Weights of a small GPT-style language model, trained from scratch on English Wikipedia.
Size: 13 layers, vocabulary 2417.
Training: a variant of SOAP for these matrices, 81M tokens, 2472 steps.
Each number is 128 + 24 x the weight over its row's rms, rounded and kept within 0 to 255. Layers, rows and columns count from 0. The size above them is the row's rms in percent of the matrix's.

# layer 3 MLP down (transposed), 192x64, rms 0.212, rows 119-125, columns 0-63
size [108 110 107 104 108 106 105]
[[138 100 125 133  68 153  86 120 111 134 127 132  83  89 130  70 122 133 111 114 152 168 137 124 106 123  83 107 100  84 128  97 112 122 101 156 144 115 137 118 134 107 157 114 127 148 156 115 131 132 122 134 110 150 157 148 136 120  97  82 175 113 119 127]
 [151  98 138 116 128 129 120 177 161  91 142 139 139 127 125 147 141  99  95 101 158 140 121 101 103 143  94 144 149 115 108 119 158  93 110  79 130 123 120 143 130 141 195  91 123 117 144  87 164 115  87 146 141 138 110  97 129 101 151 117 166 148 137 124]
 [105 139 122 119 123 125  98  79 158 176 148 114 138 157 120  23 154 114  99 124 108 140 132 121 131 118 142 142 138 122  87 154 117 128 128 140 156 110 132 178 134 141 162 124 141 124 146 168 129 133 131 152 152 120 148 121 100 101 126 145 134 111 142 136]
 [175  92 139 100 155 101 103 145 117 134 137 133 113 138 135 128 149 124 133 102 132 103 187 165  57 123 114 109 110 130 136 156 134 151 155 139 130 104 127  97 152 153 162  96  80  98 125 102 111 123 157 117 146 120 153 125 118  83 118 129 108 108 147 130]
 [114 140 149 105 124 106 135 134 138  94 106 145 128 135 134  83 170 123 109 144 126 141 110 155  66 154 169 190 112 144 176 124 107 136 123 145 168 170 101  88 118 139 129 149 161 131 126 109 114 163 145 115 128 140 146 136  95 159 137 124 127 130  99 146]
 [135 115 156 118 125 140  85 123 111 130 173 141 130  75 118 107 121 123 109 123 133 116 116 117 118 112 131 142  91 108  73 179 109 143 143 109 135 119  82 129 163 116 134  66 111  98 148 142  81 143 172 139 125 152 130 111 146 123 109 145 110 161 116 102]
 [111 145 133 110 150 112 129 121 103 121 149  97 117  75 145  72 106 126 160 147 115 131 117 184 134 111 131 146  80  98 159 147 118 157 125 145 170 156 142 102 126 134  88  88 155 143 107 121 126 114  88 124 140 153 118 112 108 112 109 141  87 154 123 112]]
# layer 3 MLP gate, 192x64, rms 0.25, rows 120-126, columns 0-63
size [ 97 103 113 108 111  91 105]
[[ 72 151 107 176 120 132 152 123 138 109 139 116 131 146 138 154 203 136 126 137 134 128 124  97 104 166  88 110 126 124 116 140 116 124 140  76 131 135 128 150 168 151 142 128 141 163  93 121 142  77 147 126 139  97 170 122 143 105 126 134 125 153 116 155]
 [143 160  93 132 158  90 126 107 127 161  99  98 164 141 135 105 112 129  87 159 146 118 125 148 133 150 107 141 147 124 109 143 100 134 138  97 152 159 181 126 136 103 133 135 122 188 117 146 181 145 102 117 113 140 132  87 136 126 143 148 132 162 172 125]
 [ 69  74 164 107  86 123 129 134 123 125 147 159 188 109 122 135 115 103 146 132 161 115 153 124 106 106 138 114 113 108 157 112 151 116 117 113 107  98  96 100 137 133 137 123  86 119 150 153 144 131 145 128 139 107 109  99 144  79 133 126 107 107 146 171]
 [107  91 149 121 149 126 109 156 123 108  81 163 125 177 131 179 139 113 127 135  88 185  99 147 106 109 142 172 140 152 131 152 110 143 140  89 113 120 158 140 133 134 126 126 131  99 117 138 130 116  88 151 101 147 130 163 107 131 144 138 142  78 108 115]
 [108 136 138  77 116 167 122 136 104 129  99 137  81 156 116 109 150  78 104 138 123 134 106 118  75 153 138 138 152 148 106 123  91 138 142 130  99 154 119 138 129 102 123 102 119  81 127 113  98 111 134 197  92 129 129 142 125 132 152 126  97 136 120  94]
 [106 112 173 104 154 125 121  99 126 158 142 140 129  98 111 129 145 155 108 140 120 156 142 148 149 162 132 144 158  84 104 167  90 152 168 161 179 153 158 110 149 110 115  98 115  76 156 134 109  96 126 154 141 104 146 137 134 110 156 140 108 121 123 129]
 [128 162 128 141 106  84  85 133 137 108 138 146  88 136 129 120  86 102 157 141 101 106 111 106 124 165 108 159 131 132 142  89 135 193 108 140 147 146 125 111 130 112 173  97 165 132  99 161 139 135  93 115 126 133 100 118 108 162 142 125 105 122 102 156]]
# layer 3 MLP up, 192x64, rms 0.232, rows 120-126, columns 0-63
size [ 98 102 107 106  98 101  93]
[[105  91 125 134 129 127  99 155  86 146 116 172 159 156 129 114 183 147 129 129 132 105  88 116 161 124 136 154 149 133 122 158 148 128 144  97 158 152 139 108 111 109 132 185 105 146 111 158 130 138  90 125 126 126 157 139 104 118  71 134 167 141 110 113]
 [144 161 101 120 109  91 121 161 120 122 103 106 178  94 122 120 105 123 122 121 179 120 116  98 106 186 144  88 117  76  95 140 122 125 136 132 138 111 118  98 160 110 102 135 109  92 130 126 136 107 119  96 145 145 124 125 160 161 136 145 145 127  87 162]
 [130 116  75 128  95 140 132 191 166 129 118 156  93 122 148 131  73 135 119 148 116  90 126 132 123 104 132 133  70 152 146 134 144 123  94 114 151 155 138 159  96 112 159 147 133 151 124 133 146  96 172 121 100 108 124  96 123 116 124 138 147 130 162 124]
 [131 111 146 126 119 112 143 139 165 150 125 105 180 122 142 109 134 117 163 160 141 139 133 131 116 114 129 107 143 156  81 121 122  99 134 122  72 128 114 167 196  90 118 128 134 180 124 151 118 116  94 137 173  90 116 125 128 141 143 105 119 158 158 123]
 [131 157  96  79  97 138 158 146 151 138 137 124 135  89 138  97 136 136 153 131 135 108 138 165 153 135 131 120 129 123  69 102 110 111 157 129 129 150 133  93 117 103 143  97 184 128 133 171 129 104  95 127 147 108 136 127 150 154  92 168 158 101 161 121]
 [120 125 135 128 102 128 147 112 111 141 154 192 131 154 136 117 130 114 157 182 100 124 152 138  89 107  96 112 128 164 167 131 137 126 123 134  77 146 115 134 173 104 112 133 103 116 116 163 130 161 110 164 132 158 119 151  99 101 117 112 134 173 106 104]
 [148 109 118 144 128 137 107 146 131  90 116 119 137  98 158 134 120  83  75 115 122 146 138 142  98 112 142 153 140 155 102 187 102 154 107 110 152 111 115 127  82 146 106 126 120 153 131 168 119  87 111 122 179 116 117 146  98  97  93 139 137 114 150  97]]